Weights of a small transformer language model: width 256.
Each number is 128 + 32 x the weight over its row's rms, rounded and kept within 0 to 255. Layers, rows and columns count from 0. Numbers have three digits each. The size before them is the row's rms in percent of the matrix's.

# layer 2 attention query, 256x256, rms 0.108, rows 216-241, columns 0-127
106:112084164141139135125093050127108155184106122068115154176158167142144090121127148149098125181115113132150069139123103166132139171105201128131095209185174154113087090160170104100189143170093103098131121120135115165157179143129162145155104101139157097159134230107147146128156114100087110112134091091131145178157067097163133166121163151110109148138118129101149125110142074146091130075127
102:160128103149119079182095194086168097114093088146192171173105172089141139169191104127117123153173148128136145163060171111218118114119174109151101127129102141103160156136114100121108122145171155117201145160081092183137057099114164132130160137073157121154089132137143134135106101134163096125161067122187110122099051076192108178069065129158113162144106188127127084139111095145123112097136
113:124091087141145075141131120192204160090076147111170139149200119132149084121155127141087150078181126078055103126125041081110122178134088129094136094177099173046101153161138129134109085119122094111165145091190137150078118123109098108120164134098106115231129094173157112114134081133181144086085055156135093123163155146085137139117095138129084172150098182102183084128121163098113126143076
105:157090171152073121148092120145147121116085115148091162145112088126130090121075115137113118113122086133170151102104075131148178108126147126070104141171169160108124072151128114118136131107098124105196135209157167134091163156151150208065134184081176155156167124151148165107168134163129100078153163070131135101141122100135106095101098134132094164110137074155136145092121140148160143107126
103:173118144134103183106152138095146128094115100170150124091155185134126068136104145084127157087101159118106121065083167184140164105134055180105104131080159128105163149041141107119156120130092098152123061152053179115158118166144136160140104154151064116099127090099136102112135139097137140171078118139162139139115125150121181125140187126123175180075080173123131255151093136162088098151177
108:105134128119118144136155181122146139106086115129190127146193063095131143136093194140155103086091170116166138175148086076156092079129117119132151126138170118117136105120098177149148109060142085147183096156165120113144180173112120099114109102159139143147141098172134119100131116156112083164110168171153166109098090109103078070157083093110115082092144150134114088153178143128047165112111
103:177095132115121086109125096158105174189147127128113139184081132151141084130159125142159113139081124088120063107171104087167120150102095088106208126122115177077050150110126169150127106141146134123127139135123116114118158149120101123133144118117104096204131100125116123142146151107173100061155151059106151063173100123132089112091103071117098138156118070129185189102150104054113139097129
109:149080176076117058197124119085156113192148076138109085087106159097121132081069135137158154181116119120136154108161067084126120172130168185162177100144141141064102109149115103123150153156096162076183189110150070139130123156173121125145123154115103083091155145085138204125094089167099170131129202122164141122092126141125110130138120110120111166121154136097131102091121101121064121156144
105:097109102122159076131114080106143100112087125143168253173129144108163186077137153095146109141138067139121133142108066142142109093119193086147096153120120141132106138120136148122142113131111167078170156164116123145108125170107131091131090090161145089161167142112134142146108174127148136135102172131155144132108111128155121113102139147091133217155150154132201076120136110107176140111126
074:125136126103142105080139198123129126110127124115088119124098126128116148096134143107123120187090134098100148179107141146116144155169144113234138080098178159176112109133168148122102111101156086109139067141139124085157122125136170104098133130074146176148105123080119166121065083167144112132128143065129092175136112163151141121122140129142129156151124106166114156148158108134166181103152
080:134137068126128109105131115096090110084154128193125109148129104120115136115093162182113104142152101111087110150136051207158078107192153115090130199094082178095036181146082156124090092096149069085207134161078114136160139184101124112132176142187107119106115099106144144122135161149080125075164174063115103175125143158133114096127093118137155111166183110126125109107098121146211122023115
080:199142117160138117138128100126131110176143089080141121134139128112164121169141104166136146114101171101138149161118210199164141135128112120184134104097122101159173134186163111163141101151145110124139063134091145090103151082168143121148103100100184178137154125160100086104142146060139128200115140192140130133144090104131113122116128116151140100107176134064113081144112170109132040099131
075:112148088096116145075147126142143147113142147137215101176146159125162138107098167162088085143133130131114134183089163178154116118087103116081135141106137124086113182210138111143133116115138109125118036141129085092164102142105093107145177133087139164101134070169101144161168107066171135116108142082158153064114099151144126136130146104131143172121102111106110053082107148143188148082116
107:175138144111088177105117132200123113116130139140137164097148159148155123110092151142147152105111143137140105185125168081129109079050119163146050131111134074137166083145154088154147101118109111167109118069092120143119072079160134121144074088131112117144100111124119098185135049086137157126100140099152131155087128142139136162092133066155057116092114150158149138099096125122133123178103
083:148164089080128245134157167173121171110093141118107138067126086177089115126113142090144135176086149099121080109119133138098155117114070152118103099159103107120138062138113109146156173131183100194124136114129098121171121105132114126085110151186116123106162095100122113148156125159152143142148150163091105178153147118145115107073156108080085081100104074162108229147157128142115114168193
109:118154105132110139136111041133081125111106184106120113095109175181125244150100142130129105157170140197139111116116111088147139113087115076059128126183130089124140150086052134091076121106146147148147158080155043206154118174135159151180150166164112135125084131127102171188118186067162099094177135136137117126110105192142102142169163145132126124106143126154186084107078065148102097152133
103:101135131163105108100113149091094116179136084120183134094064155105105171137143190118151095132126117076066144158117114095139123103134169150138120129113128148077104090101155161089132122073127141088089148142120125129130100188107132123087191139129087136116180123121148135131131140128123097074144148096148156085056136098139104085137150152146154220109136117138118129100170161158157134061083
084:121117115092110153124122111149127089150100145103121144080120155111092132158120076129067131114113158122082142182144143169159071132095101103159161162055109082157134147081070100098162197135128128206172160117179137129165191100097136097160127146132113143098110139174130145147087154137115130132146170124154128140140154176117121146135154075157167118162099160105083198122022166147094106218140
084:138203078117129160089143177113105155095104107165064150140180136078133093129152099127171120125091177131114142126108101204081092172141095138097073149112145116172127156149160171175092120125153070120126124158118116117133216053099062124100118147110097124103159114171129114168122195180141104133145096096117160181084138147177131099171147148152137157147078101156182153155135163146153135139157
096:171095176114132114173149130150104100139138103111107211133109173114121144174057114145089151144117146127181168057135109116103114163151128069189115147158139112142116117152172196153092159155154117091135194135097129142099112185146119133124137143073127103127133142092104123192176112123171143081154127180138137178123111153162158154130071106140166156180084120130186059113129184129097131111093
093:133152143118169151105162136123137185081163088162083126155166133099150119049127085118135117111151141136138121119115127187146050061114113123084149137122155146173129113128160145166099131121097073137121153083090152105094111128115105174095116096087073079175235137134114134164103094097111122133121123125157129140159126145166146099133118140147097151104194134137114087092165115087134134112119
093:159170143120114113092175101152078075139175159124156099147108109140077113167125218132140091160144109137148148140136154129110104106167083161160134064160166084134096086089128114129107162116103137157180168118144120146121163132150130114134086186176078171097123105000134138079138119122078130158128146153142067133150114139116147138160100084178198109140111065123141166123170116109093155138141
091:094134093132173148149158106126103153132099154153119104131130209161147150121134102108097116111155107150085081152112054166199154107164175059102149098190115168087150170127126161126147086140108103146133130114141104130083146121088125142149112122105109097145115107135150067129128178142143109120167067088145056107065164122125105142198174103073151170177147092131111151171147126158157180129129
106:117094106173132083089076136116168120163166089104062080080153147043078165157105172101065076165090133133159126171161176081083179160115123123157102183121153124103143103112122078110149167121109082113111075147148146135143149124152113114143156139140098165079157099161122175053134116107096171170115128126101061118152197136092128091098120124139104122083135077093101187116161169116136081190154
110:136130141189100107151095170092158162119088158096068115141128185168095147117133091154153103155152134082104101184135123158139101091129140146155122102132074134189190153139162129149160124130176108137082122190128110133096049153110120129180174101104137139101171107176091182147069114169141128108137137159100062108158125137169118140110142128153136152053089110106098087056171127138148145189073
096:148146095118105105141089149165141103097089153181122130061104122134082144109150187122143142194088180118146163087165114118172101086110070195079120129163104146130143121124152137127127123136114119158159175124149129124107172123134068115085093110207106111156106111152087142220070163113073072185127094115129070130136097129182102093091118204117086073076121129107138145102076092156137152096128
# layer 2 attention key, 256x256, rms 0.104, rows 216-240, columns 0-127
108:144129128079126114150102051020165111144159132099116119159096083109080105144203181086113140123158078129123138124134109149129148112110125146157127139101144106118102088121090150117187154054167126158159071132131192174077121170067123113137122136145109108169133159120067100077108185191140143103146150180132116146089111188079100143151127088121167134181149149108103121136098172166122154138100
104:214159152114121141063124043121102155115112179155094112112112161107113100126065158183148131158137054152121163172133105131139087141128158087145061148121058116108161088096153142129114147140141130187118143120082134139134155099135116107176157140190124193122107178118127111180148132144112167081079142114088135150080157102112143127207162090071134194118112122143130099064116163124165176150138
112:118152181199133120128151105173106077101116082184130075159118138093119124158147097072163064120149143116165121125115132149146084163091117110120155112137124125073115159134142122207153075096093095147189163100065101176164121122089109095143130106140104181105131087100112054125090193147065127150099176166138141141146128110127160169143139135109085141106132094123134174149170166112166124160149
102:159142148135089136098187134085114130159152171103191085119126154085095155110067107197075128083100131169100165130170119122076135118136101120205102142120122113145177201038106168186050084133100180098116144177160130097068143184131144121092119096136118144125115145126134150113160127125140164146156129122107125115088077073113098132138137127112085081170117183157168159154102105084158109098152
108:137148180143088150125189092167103141114101124197114086124152131166147104114110091048113121078081159094141131110126122117182156144110087125102152096162118119097185096129160135170106139092125138147126149068201117073125115118179088132101156051144135177151153079192119136120163192094126123155140131104162153110170127100188115085144131092066143072083148142130163146168125139114135127117075
107:159148101150082124115123077092080119163204137115132119123095086124157192155185135196153105160152138112108169170136078116128115167146151108133135174160130125153153090165164078100135143181182138084150192030137118150149083125073167102075152116147155141166120168138069085175173091109215168155159124156124085139163108105128107120126191127077055144106174144134101166149119089143145131142131
095:125099154150126157184107146117172112117131108146108110171164090132068147150156176120115173129147160148132109133169154191132170133177088105060125139150173105058096085123135085107147095132154123110150097142111071104157166091156109108153147086100087104172134196161121076146109086153122140104172129145125082136124153156121111097127135154142103145116096100182150087152110120146118095169142
109:126115127182159112158109122123129106158093174144070169124079118115147169143124104160113094155104088081149148110165142097149130154071195131126118137168113151153127159137118176103131128097120107082133067087102138192108182104132155080170167152168129157122126122143123117098121149185111171119193076159107113118123075084064151120073117101080107098134088086142113153122116113180152113143128
078:130111142101147153105128149144142132094088139102104172123186106146113131083079166133145172129124191136102098166136158123116125172165179098122062146139115152163175169146146107148080096124135151197134091132176090132138166033151179164160128121090145137114113089101168157127116113134130155218155119105100143121167080133161077156115128102166140159184088149098131144139132131120170155131144
075:112136145060116109140128159112117154118173097113135112141102124127149166060132159061149137127145143108092140152106141133128145163139117128136093147176176128145170138128127136117160081119138082134133105131104073066158205102161146175111127066143089087158128060176161154149085102118192161206167137098127119107149062082120145135103140073126125152140102147160112123188135129127130157196076
076:119175140150148132152182070167051098173096133153174135166111163175112147098085123053169099154089109214052199094168165154116121094162078174161180157110128153131132173144122068127088137131069180151132161161131163091126143084152166078120128118079130149155085132144102108101151137092127127113110183076106153109151153177091098174155164085121159120175138150101093142112199070168113136122189
076:139145077174172140163156115154072168150140139143133158157169075183130140112124108143117185166135086127106146134166159186125130062116118103099125064096065128174108106122105143151167119074146119126147198151140118127115100163118124143098131201185120134135130130195189153166113126099075062144156137116152173186129169099112128168121085137136118166164123105144180100091181092116095127115135
078:108172095138117096162103075073093073145150118144077095117137095113076099107102115093151102157118073109141095184139151149138110113126143152072185141130134075108128141070090123165089186117123123128138125131080202111140106135135142164115146104075149118129154164111118142156161187135188144053113177147130089148116162114081152161112140135123112122098151152087070127187152108185158146131120
095:135100133171158138118148129081082155136110132185131118168092084088143146120124115086107136078133123153126189089178091135069133129085128105156162096112054221128141149124148167172111168130094165150089158093142144115093199165197128129137132153112077196152107157107176193142070097116149096100117051149113122134138190132093158156188104131088154191201124126110130106136100114104150158144114
083:162094163087107145102103152164107181087137092112112076122164168105153162107123093130121105112115140076212139193127153092133116096141100069163148155145174115122178103109149109130108090145138159097099130102186117132110124098108120139165125103148108118143139069140098128116019079134184156155134145146098134089075114138113097145137177152093101116105120182116145078114143112129107187124170
092:107140134208128144193161110106125095164170042107076085118166139162131170149111158092104101126168179141136162135087142134157155139217113130103145126131155111156117133085105137201156123038119089084092118119151174116136096090174147107054112121117140141193121129116074093086143100158119126113141148151141105145178121176113149144200128111150144119151135074070127120114109188114106146200204
096:096150083106103081148128128130180097173144112092154201182122098145092056174105118080113111150124056096114086116146166094148067165135127151083087161143149110164124110073129123105102117143124101094212157145073083167087182162130109154099133074047137144116141136110139103176113146161117133134174141038112124106130155156079171128083146107156148124148110119119156069146150113128155096048114
096:074135085096148088138102149107195135142156100162148104120175132142094077080172153092151174134134054151154133144105188193089117106135145104179104053098152086130164108176079100162111126159111075122046073086094114120172121135128117161143111115101136185090070123098088177121088098145116170156089109079178112154115153111114121120140122076192127162121176110114101111124122059130145164116172
096:159067213089146186054089176140120156080062153156162109128082110098168166116157109147132162087119209128174154139126110097127165099110152134139176199196093152077143116153156116061089091134139169112084106126171061171167102137137143091172135151132135097079137099129100131154130104120180136159071101188077113109105127113105127115131139117072071132124126126141085117134107158096139203097134
099:160130128096148127160175145172133090138100123126109104105135153138106068153157161141147096079070137142126076070154097083096173127156080141121126098104103080081148109126051146164100086131149155097111136160100136099150131115122102170105110160099121175151141070098109092171125173114076155156103113088122146080148144115176145096098126147128109102119173092123106181150142168156113088120055
107:103109104121156134069109137154089148119137116141153103137158195068140174161178156168151097137149239136117138160117144080069141081137113169163029105096126177146168119149147189111184086129101145059102123097174053139146148134115130136158164118100056154135137180123141105119120118142138159181145112098135159151124139120113124177144127170081126106099081156149120108116124155077106107118134
105:156165068119101141236104123169153136159121123064148161060176150117089050148118171146132157138145173098151084120070135127129148076128101116146096046118094131167150078155133080112140145122088153221110097097052121079161162083134131178064106162084171105124126127166133145115074154127152099119062148090185130140137122125116187160189142105144152128115141133094166174143129104130102084114084
106:116133115173109101181122087156140140144177094106118174168137126088145148084071126174104143131093121153183184107114111108184167151143097098106112193127149150084098166152069201172085086163203170188135108143182144193119103100150117089096137132148125069102157104122148156111146122137138098081106118185092204154077108073151104161134118099068099113091173173118113139171140141063095144155104
106:130104153152139150141147163122089159077106117156097107129137139149147130119144128166100140162137179155158142061084128149118128138121156150152141125124087102107107168197204171091100144151149121136111072096146170142170128116145158105101137139109149100116114162200144086181128138110133104105130181121152160074131128104177117156126139080056074143155121092125161116146087134124116085092122
108:113089147123169089111046126105086188151113122098102053109099143107132171177115136135081098110114089143129171175178191139192157074120182116078144110097141131097133106090121125088191134161069146153106093116138085152169110234120072093119101195100108131076099142102119129149152103070139122123112136147127119168114154149113125111156117105192111167131143207136145139086104069154151133131065